Each number is 128 + 24 x the weight over its row's rms, rounded and kept within 0 to 255. Layers, rows and columns count from 0. The size above them is the row's rms in percent of the matrix's.

# layer 3 MLP down (transposed), 1024x256, rms 0.0778, rows 304-330, columns 0-127
size [ 98 103  46 107 107 104  98 104 110  99 101 101 107  39 103  45 104 109 111 100 101 105 101  98 108 109 113]
[[163 119 141 152 136 127  85 112 114 130 117 120 130  89 125 117  71 138 138 145 112 127 166 148 157 143 130 151 157 139 136 167  76 170 125 131 135  77 103 109 132 117 107 135 128 140 130 105  99 104 117 127 144 148 133 103 111 128 163 126 111 143 157 139 141 116 125  58 101  79 106 139 187 176 122 148 142 120 153 118 107 139 139  91 130  96 103 166 158 153 178 156 116 104 139 123 121 107  88 141  99 136 135 137  92 110 160 181  72 124 109 123 114 138 109 145 179 112 126 121 108  90  81 124 108 107 132 130]
 [ 68 133 136 171 115 116 152 134 121 139 114 115  89 157 147 125 125 168 108 129  97 109 142 159 143 111 129 111 129 116 120 133 125 159  91 138 113 123 128 108 153 143 129 150 123 166 130 148 148  87  70 131  76 117 146 151 150 147 131 126 153 145 158 115 106  86  81 136 135 129 157 149 113 127  83 129 110  89 120 139 161  90 107 111  93 108 114 135 107 159 140 130 108 129 100 122 131 146 128 174 177 151 106  79 161 144 131 128 154 112 133 141 100 173 160 110  84 126 142 108 158 163 120 148 152 127  99 155]
 [148 167 111  97 138 120 165 124 142 162  95 112 100  89 147 196 107 101 158 135 123 114 150 132 125 163 130  77  87 139 138 173 116  89 156  96 149 115  93 123 126 109 139 152 106 131 106 130 110 100 122 112 124 100 132 168 124 141 139 148 140 122 132 116  97 130 108  93 147 130 135 107 133 175 152 152 100 116  96 134 160  89 148 107 157 148 141 136 134 126 143 123  79 116 156 103 152 111 127 121 149 134 148 108  85 107 109  89 139 150 157  95 186  94 163 141 117 115 111 158 115 109 111  85 146 104 128 123]
 [109 104 126  92 133 128 114  88 104 160 142 131  95 162 133 152 140 149 137 113  81 118 126 122 125 149 139 117 123 124 130 147 138  83 125 109 117 100 156 120  93 118 120 124 126 113 142  87 141 154 147 100 142 111  84 152  99 102 109 144 145 147 114 122 122 132 107 100 142 105 138 163 146 160 133 154 164 100 110 138 141 132 117 117  77 149 163 116 125 121 167 137 103 179 158  98 195 140 158 181  88 140 141 127 168 132 104 147 103 156  95 147 157 116  76  95 153  85 156 123 148 135 194 159 122 141 139 147]
 [ 87 123 129 121 101 131  79 142 121 128 151 132  77 123 119  98 124  86 137 163 112 148 135 155 164 136 103 132 112 140 163 114 108 121 109 129 150 112 150 129 139 112 105 157 133 124 127 150 133 124 144 161 147 160 118 126 102  96 151 100 138 129 182 146 120 100 143 108 147 163 129  95 130 165 177 111 172 120 119 146 108 145  94  97 131 145 120 116 148  57 136 186 143 139 127 145  93  96 123 144 117 109 166 161 132 138 121 140  84 102 132 111  93 115 154 124 136  93 128 109  95 103 144 117 162 175 143 124]
 [127 154 140 125 155 130 119  96 127 129 147 134 104  90 166 121 117 102 141 104 112 126 101  55 137 129 131 128 132 151 124 105  85 164 189 105 126 138 158 101 142 146 124 133 101 124 143 110 168 129 172 147 115 136 147 124 140 174 132 111 161 149  94 105 172 110 135  95 156 172 114 112 124 123 147 120  98 106 166 142 132 167 122 120  93 154 144 164 151 146 115 152 174 150 174 140 160 116 136 124 146 109 117 133 166 129 118 102 116 134 137 124  71 147 105  75 104 136 147 128 137 149 135  86 139 127 143 103]
 [ 95 141 127 132 166 109 153 153 157 132 185 129 179 147 121  85 139 114 158 155 127 136 126  85 182 155 113 120 120 137 124 160 128 107 146 107 110  87 149 115 125 152 119 181 132 140 142 140 120 144 104 123 150 161 121 146 150 115 162 153 154 129 125 109 115 149 116 157 116 162 120 137 155  96 123 126  93 132 121 125 143 150 132  95 148  93 104 133 153 160 104  89  86 125 127 120 125 183 147 143 113 120 144 139 150  97 122 140 130 105 111  84 142 103 136  92 121 127 173 132 167 157 146 135 173  89  81 132]
 [126 124 133 112 112 122 135 116 133 135 137 146 148 141 141  95  97 113  73 119 103 146 112 110 108 108 132 124  91 146 119 149 145 131 147  90 100 116 112 141 152 146 148 152 141 143 144 107 103 143 181 127 173 127 146 128 131 179 150 155 134 139 111 114  80 151 126 121 139 104 140 159 154 172  99 131 161  94 178 124 111 155 106 141 152 144 131 144 104 122 106  90 117 109 130 189 129 117 135 106 110  93 119 167 121 119 165 159 109 144 119 119 175 146 139 163 138 119 123 134 130 121 131 118 108  87 105 121]
 [148 156 153 114  78 118 119 120  91 161 118 141 129 140 148 147 145 122 155 145 140 117 158 140 113 121 140 149 114 158 137 140 143 120 144 107 163 140 127 143 141 119 121 155 182 130 166 171 105 115 135 148 155  83 102 111 113 128 139  95 159 140 135 140  93 110 153 142  86 192 118 133 111 114 133 107  84 148  95 116 119 145 109 171 126 116 143 130 118 111 139 144 145 168 138 132 110 126 157 118  98 128 120  94 113 126 113 118 152 141 128 155 151 112 142 107 127 118 135  84 140 147 103 166 141  93 173 140]
 [105 144 159 156 139 119 129 142 117 156 110 124  84  82 150 116  76 158 144 133 131 117 173 123 201 140 140 104 117 170  99 152 116 137 154 153 126 140 128 151 123  96  87  88  77  98 133  50 151 159 152 111 137 160 150 111 130 128 151 120 146 137 158 136 160 157 102 101 127 128  98  86 104 148 128 146 137 105 134  71 115 114 125 103 105 105 115 143 113 136 147 135 126 153 165  89 146  94 106  97 125 100 113 145 145 105  98 123 131 113 135 143 156 128 118  95 128 133 119 125 128 105 125 142 145 118 117 131]
 [140 150 156 120 123 167 136 117  93 135 133 178 121 172 140 134 136 126  98  82 115 142 136 120 100 147 111 113 173 135 100 127 126 125  96 115 139 127 144 114 123 128 176 118 120 118 111 129  95 141 106 183 155  77 153 144 154 170 110 145 148 140 176 115 177 117 137 128 116  91 133 169 157 127 127 180 129 120 105 110 116 104 157 133 152 136 124 122 133  65 111 132 157 130 107 124 148  90 118 135 167 110 107 137 124 109 117 129 121 114 124 110 105 117  76  99 150 129 127 118 127 141  82 104 127 153 152 163]
 [ 60 160 172 134 117 114 127 110 143 160 104 137 106 120 100 121 131 142 139 105 118 134 144 145 180 118 146 160 106 114 132 136 122 151 134 121 145 118 174  95 124 125 141 101  85 127 129  77 134 156 129 149 145 128 126 159 128 113 135 122 149 139 153  61 104 150 110 138  84 146 162 132 129  83 152 117 112 109 122  95 151 132 109 112 135 152 110 149 146 107 117 141 101 147 131 128 117 141 110 104  95 124 128  71 122 143 134 109 147 132 135 134 143  75 126  89 133 106 151  88 113 102 154 181 102 143 110  81]
 [124 120 191  87 137 125 148 112 135 158 147 118 114  85 160  92 129  80 123  91 150 153  99 116  91 103 154 127 161 155  83 133 160 157 141 131 106 122 136 122 149 170 130 137 104 110  90 147 141 101 123 181 129 124 143 137 152 151 133 125 122 125  87 109 157  82 111 153 135  97 112 152 120 108 151 144 123 127 139 128 142 126 143 148 113 127 139  99 110 144 115 117 114 138 121 152  92 145 159 117 112 125 114  85 127 107 120 121 107 117 114 136 102 166 117 103 144 100 135  91 142 110  82 126 138 140 108 109]
 [ 75 123 127  75 131 117  99 136 127 130 157 117 107 167 141 118 126 122 107 169 130 112  85 127 172 102 128 146 135 157 123 139  74 125 155 115 156 151 166 177 100 107 158 121 148 119 143 128 144 107 132 155  68 191 138 143 157 130  83 131 171 173 146  90 121 124 124  92 133 138 146 129 144 134  90 112  93 158 137 136 125 120  95 124 159 114 131 151 144 150 119 133 175 126 112  82  77 110 134 145  91  97 108 127 150 109 164 100 145 113 111 161 110 137 124 114 125 138 162 143 147  94  96 129 117 148 128 118]
 [110 179 163 158 160 110 138 165  98 112 123 144 102 124 157 124 121 110 163 147 105  78 120  79 153 104 146 153 125 132 139 124 124 103 121 150 155 134 145 126 106 113 152 126 178 115 135 105 143 158 156 150 132 129 141 120 125  89 146  94 141 133 101 102 107 121 120 109  86 136 117 114 108  91 117 122 127 112 156 134 130 137 144 136 152 163 124 115 135 148 149 112 131 129 125 141  93 144 132 132 150 136 104 107 127 106 150 122 153  94 120 148  86 149 106 123  98 166 122 137 107 132 117 119 122  82  99 137]
 [138 121 127 157 109 101  95 135  96 163 159 111 148  98 127 124 154 166 149 121 167  98 128 152 125 110 123 136 125 135 118  91 130 119  99 155 155 148  86 114 153 111 123 137 127 148 122 149 192 128 128  97 142 139 121 141 158 102 102  72 103 116 111 152 120 135  65 117 166 118 147 122 140 163 121 144  99 134 105 111 134  95 137 123 150 117 168 141 103  97 127 113 116 134 108 157 109 163 149 153  88 122 163 116 136 136 125 144  76 106 138 143 133 153 121 197 156 145 124 116 135 152 139 143 166 133 103 120]
 [176 142 149 130 137 127 200 115 124 126 144 108  97 157 118 108 102 100 132 146 124 119 145 129 139 163 130 126 125 121 127 136 142 164 160 113 134 100 180 158 117 133 171 121 155 140 136 144 136 142 157 127 152 133  94 112 116 106 143 111 108 180 115 181 123 114 139 132 156  97 133  90 161 121 144 109 129 106  89 123 104 137 156  89 109  88 128 112 111 121 157 128 112 125 126 131 148 139 123  92 128 178 118 119 141 129 129 142 138  75 154 127  86 101 123  71 124 103 111 150 153 145 124 112 135 125  83 148]
 [133 127 151 159 136 138 153 135 173 112 137  87 148 142 148 150 109  94 134 137 142 146 134 132 127 113 189 123 114 137 148 141 128 127 112 141 166 108 114 118 128 122 115 127 116 164 159 144 176 107 125 173 129 116 133 134  87 133 133 126 158  76 151 107 159 110  97 137  84 113  76 103 137 124 139 109 105 147 125 149 138 156  51 145 108 182 113 113 118 127 141 105 119 146 117 105 109 106  76 125 106  94 126 145 102 125 140 100 128 106 140 120 134 188 148 191 157 131 186 117 130 125  98 139 100  95 125 122]
 [120 136 164 117 153 114 102 142 152 119 161 154 136 200 137 147  95 120 130 131 131 154 140 109 128 120 135 147 125 103 152 133 129 173 148 137 120 128 136 138 157 136 163 141 155 145 116 148 110 161 121  99 135 120 152 174 136 148 165  88 128 137  77 139 130 122 175 145 131 117 104 118 127 117 114 112 132 137 111 155 110 154 127 119 104 122  87 138 187 146 130  97 129 125 137 134 114 118 138 106 108 123 119  94 112  81 108 112 125 115  92 135 170 146 131 132  96 106  61 146 114 146 154 114 101 166  96  98]
 [120 103 105 113 146 121 162 150 127 135 143 144 139 105 172 154 132  90  93 104 113 132 114 117 162  87 153  97 152 184 123 165 128 159 137 149 124 149 171 103 121 127 112  75 137 123 133 125  98 111 188 126 177 113 170 109 154 145  80 105 145 118 138 106 139 132 145 133 103 163 148 112 122 160 120 136  65 124 113 131 161 167 140 163  91 112 118  82  77 153 139 103 149 108 136 145 136 114 130 165 136 176 109 133 106  96 135 116 141 108 136 103  82 117 115 152 120 150 143  94 132 131 130 180 107 143 111 149]
 [116 157 139 148 100 152 146 127 131 110 123 131 166 130 157 154 153 144 118 108 116 163 125 146 139 140 125 126 152 122 126 144 157 137 141 126  98 124 117 106 133 128 147 168 137  92 118 134  87 127 112 115 101 131 139 123 127 147 133 114 104 105 150 119 117  98 109  91 136 105  87 131 126 132 134  94 142 138 148 141 120 123 109 139 135 122 127  67 116 127  96  99  85 106 116  96 147 103  77 117  93 189 138  80 127 161 126 163 107 114 121  79 148 111 105 142 136 127 149 116 127 161 154 153 143 159 129 104]
 [ 92 207 150 144 155 118 107 158 127 100 106 108 124 119 104 123  98 151  97 120 128 142 137 141 161 132 121 126 192 131 122 147 100 128 111 131 108 148 157 114 115 123 116 159 128 115  99 112 158 164 160 135 193 145 155 107 108 120 128 133 128 174 162 129 160 135  95 142 154 131 107  91 135 128 168 164 122 122  99  93 140 153 153 117 119  92 124 128 126 110 132 117 130 133 205 134 120 143 109 106 137 100 101 134 100 144 137 130 109 120 161 187  94 119 121 143 129 145 131 158 135  94 152 108 162 132 120 121]
 [128 107  84 144 172 141 191  94 141 172 130 120 117 114 156 121 153 107 137 138  81  89 130 143 101  86 106 165 103 111 108 184 156 142 148  95 101 185 132  68 131 178 129  82 160 135  78  92 104 154 133 132 107 112 113 105 132 122  90 117 121 128 128 141 137 121 147 135 101 141 131 158 162 132 109 164 140  95 121 118 135 127  99 148  97 159 146 127 144 135  88 105 156 153 104 162 180  97  93 110 104 140 143 140 123  78 137 131 110 124 148 150 124 128 155 152 110 113 150 120 133 123 107 156 101 157 126  82]
 [106 145 158 143 158 171 144  98 112 122 138  95 128 121 141 178 119 127 122 110 107 128 134 115 161 132 120  94 115 120 104 151 117 119 125 128 153 157 126  97 151 126  95 124 145 126 181 147 116 162 149 134 118 129 137  98 174 152 177 128 119 100 159 152  74 124 137 148 128 128 144 108 137 172 153 136  97 146 127 156 147 120 115  80 147 104 161 135 112 147  99 157  99 127 179 142 169 153 137 104 128 154 149 107 150 139 144 130 152 117 136 156 170 111 106 111  98 161 103  95 129 166 140 141 108 130 111 134]
 [ 97 128 103 133 151 116 105 135 127 140 144 122 125 119 168 114 135 146  97 147 126  90  92 130 141 133  85 184 132 158  96 124  91 130 130 114 118  84 109 185 126  78 102 161 150 150 111 133 170 162 105 138 127 121 118  90 168 107 109  63 127 146 139 114 118 100 114 107 151 133 153 125  95 112 117 131 165 158 151  79 102 146 131 104 126 140 120 126 133 144 125 125 126 151 113 134 144 121 163 160  97 103 158 132 132 127 173 151 155  93 190  83 156 130 146 152 125 124  86 130 116 142 124 114 125 159  97 130]
 [126 141  84 107 165 107 146 152 121 177 140 157 171 127 134  77 127 152 168 124 116 134 142 140 151 117 100 106 105 157  88 123 117 148 146  90 112 143 107 106 128 142 134 136 126 120 121 153 119 134 109 131 135  98 136 166 166  94 130  97 117 157 127 147 115 117 169 112  79 171  98 153  95 168 123 167 100 108 125 140 129  89 139 139 107 119 123 139 135 119 138 136 124 153  77 144 124 114 118 102 154  92 106 109 133 111 141 132 119 183 138 138 140 126 152 135 122 116 153 134  99 138  88 142  99 152 100 118]
 [154 158 157  86 136  99 143  99 183 116 107 153  86 124 135 118 103  71 137 147 101 141 134 136 110 119 112 156 136 138  97 109  93 119  86 143 106 125 128  94 103 116 114  79 148 115 110 110 148 152 130 117 184 123 118 156 177 133 107 119 130  92 155 116 168 117 138 124 129 128 137  96 111 103 130 150 127 124 125 148 132  81 132 145  51  99 152 123  83 136 112 182 120 100 133  96 110 112 118 140  88 126 141 129 136 124 138 120  90 101 100 138 143  99 103 121 142 112 124 128 121 125 130 121 107 131  92  64]]
# layer 3 MLP up, 1024x256, rms 0.0696, rows 305-331, columns 0-127
size [102  30 109 105 110  98 115 103 103 107 107 103  41 109  34 106 103 111 100  90 104 100 104 114 108 111  95]
[[141 147 118 129 121 125 154 134 128  83 156 146 132 128 108 135 147 125 137 141 152 144 109 132 151 118 148  91 102  89 149  99 128 148  79  80 147 108 107 153  74 137 118 141  95 143 140 141  96 145 158 127 172 140 149 136 181 101 104  90 163 105 164 143 149 141 120 126  96  89 156 142 167 134 179  97 127 100 149  96 140 168 133  98 161 142 166  80 144 131 194 101  97 126 130 157 133 128  78  69 113  90 103 122 156 121 156 136 144 149 134 151 145 103 116 137 119 127 117 138 118 139 162 101  61 109 139 162]
 [177 140  92  50 133 148 130 142  97 167 113 123 160 116  86 120 170 106 101 154 135 131 104 142  82 105 168 143 153 129 133 119 131 114 111  98 102 146 136 129 111 131 118 157 115 106 132 139 116 132 132 161 131 119 138 114 151 122 113  87 120 123  77 149 152  79 143 121 130 176 141 123 103 125 173 105  96 136 108 123 191 158 151 177 112 128 143 143 115 144 132 154 124 125 155 136 154 174 140 144 166 115 147 155 133 177 133 159 110 111  87 106 125 119 143 137 168 171 125 119 121 138 152 128 143 119  92  74]
 [133 157 130 142 120 110 113  46 114 130 105 140 141  96 152 140 146 152  99 158 151 113 121 119 146 157 123 147 149 130 142 146 125 160 115 150 116 172 141 155 157  94 124 135 125 151 137 141 146 127 150 144  93 133 140 158 124 141 114 112 127 133 115 161 157 149 137 184 137  96 137 139 165 164 130  61 127 152 149 123  96 136 104 130 114 107 184 127 115 108 135 160  81 148 114 120 144 126 103  85 130 142 144  92 131 101 110  88 134 112 132 144 143 100 163 101 118 104 143 160 123  76 150 126 140 133 178 130]
 [121 157 118 128 105 147 108 117 115 157 175 103 183  96 124  86  86 125 117 141  99 122 156 121  97 102 144 133 154 114 124 110  96 124 106 102 147 138 106 124 143  91 127 103 114 106 107  82 111  94 140 129 171 184 130 160 123 154 162 161 167 130 138 107 100 131 121 140 110 144 120 125 113  87 105 146 155 129 114 136 156 160  69 117 119 132 154 130 136 162  78 125  91 105 134 153 153 100  92 146 167 153 135 149 132 150 116 144 118 121  99 149 135 106 150 109 189 108 123 128 114 129 138  98 131 140 105 133]
 [112 114  94 130 110 122 170 170 118  97 115 104 112  76 161 106 132 140  80 120 122 183 134 128  96 106 100 113 100 138  97 104 119  94 121  91 164 129 116 132 122  97 153 133 151  97 114 113  80 145 127 124 107 131 151 140 140 130 113 135 126  90 110  83 128 118 144 114 140 104 130 141  99 104 152 136 108 114 140  98 158 149 117 165 168 157 125 120 107 139  83 107  79 126 120 127 112 126 159 158 158 123 102 138  83 121 142 140  96 172 146 141 151 120 109 169 126 162 131 162 137 153 116 136 142 166 166 148]
 [115  97 147 145 125 159 132 172 115 169 105 135 109 112  98 111 129 172 130 137 114 155  94 100  79  73 130 136 165 132 117 114 127 142 118 128 162 138  99 130 135 113 143 134 148 145 130 102 107 116 123 157 112 102 110  99 138 158 137 168 147 129 125 142 153 195 125 117 116  85  84 116  87 143 114 136 163 126 113 141 140  89 165 112 130 139  95 150 112 154 135 130 124 143 110  81 145 122 122 149 165 146 126 101  92 144  88 107 129  97 134  82 113 156 102 133 153  88  89 140 115 138 151 130 119  98 154 173]
 [130  96 124 115 119  84 185 124 108  95 153 152 118 108 133  92 154 127  90 136 137 148 112 122 117 132 152 135 138 115 115  99 135 128 147 134 113 165  99 134 151 104 179 101 119 143 110 149 125 113 102 108 121 111 129 131 141 115 123 123 124 144 143 131 111 139 117 113  83 128 141 139  90 134 140 131 114  92 120 117  93  81 102 121  88 130 165 124 102 117 119 129 121 113 124 113 175 169 171 150 118 154 123 101  63 136 135 129 180 144 109 106 105 135  77 112 118 136 159 114 141  97 115 104  62 151 120  99]
 [168 107  66 113 169 121 120 113 114 109  99  97 164 133 117 118 166 120 164 128 120 121 129  78 136 128 157 132 132 106  96 124 131 149 113 126 121 135 125  99 146 137 137  95  96 118 127 133 154 103 116 138 177 130 124 132 108 170  80  96 117 108 143 123 127 149  73  98 152 130 117 125 125 135 100 142 114 110 170 102 125 119  97 114 118 123 142 124 129 110 113 107 113 140 158  84 160 128 109 153 120 197 102 159 117 148 117 104 142 101 134 105  64 124 116 135 109  97 140 118  85 154 182 128 142 130 152 158]
 [ 90 139 148 152 132 119 122 166 130 163  79 150  95 123  89 108 120 130 124 109  96 175 155 141 130 160 143 135  69 125 129  91 136 102 120 146 149 122 131 103 167 110 100 118 125 123  78  97 117 124 135 127 118 119 120  93 123 113 112 102 131 175 111 121 123 150 180 140 149 105 111 106 131 138 122 118 134 180 121 133  78 143  92 108 141 118  76 129 151 151 117 120 111  98 118 141 137 133 161  90 106 110  97 137 145 193 127 117 116 113 117 150 108 146 119 112 108 139 146 135 139  89 111 130 136  84 116 155]
 [ 59 127 102 143 168 155 131 153 146 154 135 133 155 155 133 144 130 106 123 120 119 100 114 134 166 100 166 159 140 130 139  90 129 126  97 118 142 142 128 129 143 142 132 122 171 146  85 142 133  90 135 111 154 134 100 108 123 150 102 114 135 165 107  98 115 109 111  93 145 126 153  88 110 158 139 140 133 153  91 117 104 128 115 133 137 149 125  88 124 122 115 162  97 122 141 128 158 140 181  92 103 185 146  92 114 137 105 107 130 147 130 133 100 130 129 123 133 111 110 151 137 131  95  61 132 121 148 173]
 [153 131  92 127 100 119 120 177 153 106 107  87 110 174 140 113 100 178  90 130 116 117 129 109 142  60 113 135  99 150 184 113 155 121 108 120 130 135 109 131 136  64 183 116 160 102 118 124 145 161  99 105 149 136 147 102 113 151 139 106 134 145 131 151 163 140 111  95 161 150 139 127  94 152 114 131 137 122 134 100 138 128 140 144 133 145 152 116 110 149 130 128 139 103 103  97 142 123 115 107 100 125 146 156  96 116 160 157 136 137 124 151 114 175 137 134 175 124 144 128 134 156 128 145 123 129 174 178]
 [113 130 154 132 134 114 120 141 186 136 130 170 106 152 148 176 145 126 141 131 149 142 152 130 130 117 146 163 162 106 150 110 116 144 123 118 142 123 132 169 126  77 117 135  84 122 136 154 156 139 200 109 150 136 171 122 111 108 110 119  86 143 100 103 122 143 134  95 127 140 105 169 122 123 125  85 119 120 115 138 134 108 104 153 151 118 113 145 121  79 153  90 193 115 119 152  96 157 117  94 167 132 126 113 137 103 127  83 132 108 115 180 129 135 138 148 126  72 146 128 111 147 115  96 126 145  95 117]
 [132 105  90 120 131 196 155 151 129 161 108 143  98 143 135 111 127 157 148 172 158 172 116 136 143  74 140 144 139 127 152 108 155 125 163 116 126  83 145 134  50 109 136 144 141  87 138 137 169 113 142 165 149 115 112 151 164 131 108 143 106 112 141  95  86 159 118 138 132 137  98 141 140 123 151 132 143 113 145 138 137 111 148 133 176 147 165 113  94 105 157 134 113  94 124 129 115 145 142 151 153  97 118 131 130 132 149  98 132 164  80 119 121 178 111 146 116 146 161 133 161 106  83  85 112 103 133 133]
 [117  88 122 150 106 137 159  99 140 100 109 121 120 154  85 114 120  95 129 118 154 163 144  96 126 105 131 100 135 108 139 146 111 151 115 145 109 116 137 134 127 103 144 115  85 113 125  84 127 145 134 117 148 133 144  85  95 166 112 137 130 148 122 115 139 107 141 103 130 109 128 151 100 126 117 143 136 131 132 108 153 139 117 166 113 118 118 140 144 157 128 159 107 100  97  93 130 165  87 136 148 158 185 124 149 147 159 180  90 128  69  93  90 106 141 113 129 105 128 155  97 136 134 106 148  82 114 119]
 [ 82 116  91 141  88 153  95 138 138  75 125 138 156 110 135 106 125 195 120 128 123 132 156  94 118 122 134 162 146 140 127 106 118 122 102 147 106 171  84 119 131 122 116 154 177 153 146 137 136  91 157 106 128 142 113 169 113 117 112 146 156 152 118 151 141 104 156 106 139 123 162 105 126 121  99 125 115 115 131  92 127 136 152 138 197 121 132 143 179 101 143 111 170 130 162  94 117 148 149 153 115 122 153 140 150 109  98 177 100 131 123 124 149 123 141 145 166 125 166 169 101 103 107 100 112 165 142  89]
 [139 154  96 126 155 132 105 126 147 113 139 110 117 100 125 164 163 151 130  92 155 101 109 134 143  98 119 156 168  95  92 126 170  56 115 111 120 166 141  88 120  94 157 130 107  87 141 133 100 143 107  96  76 123 153 162 173  92  99 125 144 107  98 162 124 160 125 143 147 115 136 126 124  65 112 149 137 143 125  84 126 118 134 141 153 123 124 121 130 161 117 151 104  89 147 105 108 163 172 144 100 128 135 148 105 134 136 113 108 101 113  97  88 164  88 137 118  93 156 122  83 119 126 133 118 120 112  95]
 [172 125 105 175 135 114 133 122 165 123 133 126 111 139  80 140  97 133 145  95 170 139 164 148 154 137  85 129 139 134  99 156 139 120 125 109  54 114 124  77 115 159 144 138 179 162 155 127  93 156 124 125 131 106 132 118 185  97 141 135 108 115 126 138 116 121 135 107 151 146 134 115 121 132 107 132 113 169 140 106 142 136 155 132 126 136 125 133 104 117 112 133 140  99 115 147 141 123 110 106 140 133 159 113 194 156 139 146  91 148 153  91 162  98  89  97 147 120 171 137 119 134 119 156  94 133 131 160]
 [104 167 146 132 128 107 110  95 122 154 122 144 118  93 122 163 119 163  94 123 179  87 113  97 134 150 118 144 102 119 117 151 144 167 133 113 101 104 126 111 147 162 114 143 112 147  92 117  99  89  97 104  99 134 111 123 107 149 134 137  98 173 119 119 106 120 122 129 130 121  93 119 115 138 116 124 130 121 141 187 142 107 147 102 140 158 129 121 197 144 127  77 161 126 177 133 111 115 158 143 135  96 115 168  91 134 115 161 124 134 129 148 155 106 176 141 106 123 141 139  91 127 122 113 153 161 137 105]
 [122 181 113 153 148 126 132 136 131 117 123 126 118 113 101 137 106  98 102  97 139  89 142 139 145 151  81 123 146 125 144 135 144  91 114 161 130  75 124 138 143 162 114 131 113 146 142 152 149 148 132 142 124 130 160 118 177 113 162 162 163 128 119 108 110 126 135 135 131 172  96 115  64 164 166 134 130 112 124 137  94 159 118  95 107  93 161  86 119  77 143 152 139 120 143 154  99 115 145 101 164 151 130 145 119 122 119 112 113 119 136 113 102 143 115 123  94 164 156 159 163  98 111 111 180 170 100 136]
 [123 165 120 205 147 113 146  89 156 144  86 158 104 149 146 128 144 136 141 117 155 121 138 110  96 112 122 140 147 112  89 149 160 105 137 114 154 126 161  87 121 146 142 165 129 132 135 135  83 109 127 123 129  92  81 172 128 122 154 141 135 146 150 120 145 119 111 105 106 140  70  95  94 149 154 112 164 127 115 129 103 104 156 133 129 107 131 109 165 115 109 111 133  89  83 133 127 138 122 133 130 132 139 125 150 159 141 159 104 156 111 106  82 129 137 106 133 134 127 113 107 185 131 129 153 137 175 156]
 [136  98 125 109  99 102 146 136 112 176  87 161 107 134 114 117 125 119 111 139 145 186 112 117 113  72 155 142 138 117 134 140 124 142 172 140 114 128 138 112 145 139 147 128 115 128 119 124 144 151 149 125  84 133 152 121  79 131 145 107 110 118  93 136 118 140  85 141 149 106 150 108 135 159 103 115 151 164 148 168 146 103 154 131 141 110 139 144 147 131 115  87 144 105 159 132 135 129 161 141 114 151 147 136 189 123 140 116  81  82 104 184 139 122 145 170 129  92 114 132  61 182 153 118 132 128  93 175]
 [ 87 119 101 127 117 106 139  95 120 120 121 133 128 101 125 147 167  78 124 140 172 155 114 109 130 107 146 112 126 131 135 131 104 129 150 155  92 100 153  89 101  85 113 149 125 142 145 148 134 145 139 141 183 149 113 132 154 126 150 134  97 183 137 108 108 153 150 110 137 165 140 130 118  93 168 164 107 117 108  89 145 138 102 133  93 127 120 108 117 132 170 173 137  91 167 160 197 145 132 136 100  99 183 117 117 124 126 163 188 106 142 140 144 155  99 144 114 132 139 113  91 132 152 116 120 105 166 152]
 [118 136  68 113 139 136  86 118 131 145 175 111 125 154 144 131 160 108 146 140 164 166 150 137 102 141 150 124 135 122 111 147 107 148 116 113 119 146 109 114 110 120 150 103 139 178 135 125 173 117 128  95 174 125 125 111 138 128 108 144 158 140 107 103 141 141  87 156  88  80 120 131  96  99  99 102 123 122 120  81 111  97  95  74 110  83 131 127 130 124 101 108 134 137 142 129 101 132 110 126 139 170 137 164  96  90 193 173 102 176 128 170 119 132 107 159 131 115 135 123 149 102 133 116 110 160 163 106]
 [143 169 132 116 141  88 102 113  87 156 144 151 142 161 134 132 111 161 139 142 142 130 121 140 141 136 118 112 113 103 107 127 104 127 131 180 120 178 136 118 170  63 111 116 120 159 110  93  93 186 147 140 142 107  77 119 103  96 106 143 113 110 117 120  98 119 160 147  81  92 108 127 124 146 135  98 115 134 124 130 129 102 130 156 115 156 111 109 130 113 128 161 125 145 145 155 136 106  89 121 109  98 139  98 131 119  92 111 124 120 105  88 105 128 172 145 105 103 136 110 140 152 141 135 114 123 114 164]
 [142 105 118 108 133 129 103  98 127 122 151 131 128 137 121 156 156 101  96 108  92  85 144  98 127 128  81 142 129 166 118 129 131 147 128 178 116 136 138 141 162 110 145 118 104 133  90 143 134 160 148 152 138  89 103 115 135 154  99 148 151 112 132 155 103 167 127 102 103 117 145 114 108  53 145 123 114 139  75 146 163 146 134 133 142 139 106 149 139 151 130 137 101  99 113 143 103 143 159 128 141 140 119 154 112 147 133 132 173 156 120 144 167 120 135 125 155 131 128 149 100 119  87 129  99  85 114 113]
 [110 130 143 151  79  97  96 111 121 133 103  46 123 144 126 115 152 134 136 108  84 126 161 150 166 162 126 118 146  86 169 140 108 137 113 118 108 143 155 134 142  96 129 147 118  77 104 118 138 125 153 135 132 113 125 133 162 111 188 133  85 124 123 115 128 130 104 128 127 113 105 127 113 155 127  97 103 149 118  92 157 105 127 107  90  97 134 144 160 136 176 114 137 113 134 134 176  93 107 122 202 140 165 110 161 164 154 103  97 128  85 122 144 146 158 134 123 203 106 190  72  85 108 151 125 107  82  92]
 [111 137 128 117 205 130  81 154 111 154 101 117 125 119 100 147 148 113 100 148  81 125 114  93 136 156 120 165  96 119 158 188 137 142 128 111  92 114 130 136 136 131 112 151 109 117 115 130 127 122 165 144 128 159 104 145 127 129 144 152 112 125 105 168 107 145 145 150 115 114 155 114  84 154 101  93 166 161 123 150 136 113 163  54 190 152 119 124 117 162 136 131 160 107 121 106 139 105 133 135 168 118 104 133 156 118 123 135  94 105 121  91 140 104 142 137 134 133 135 120 165 110 157  84 116 140 139 128]]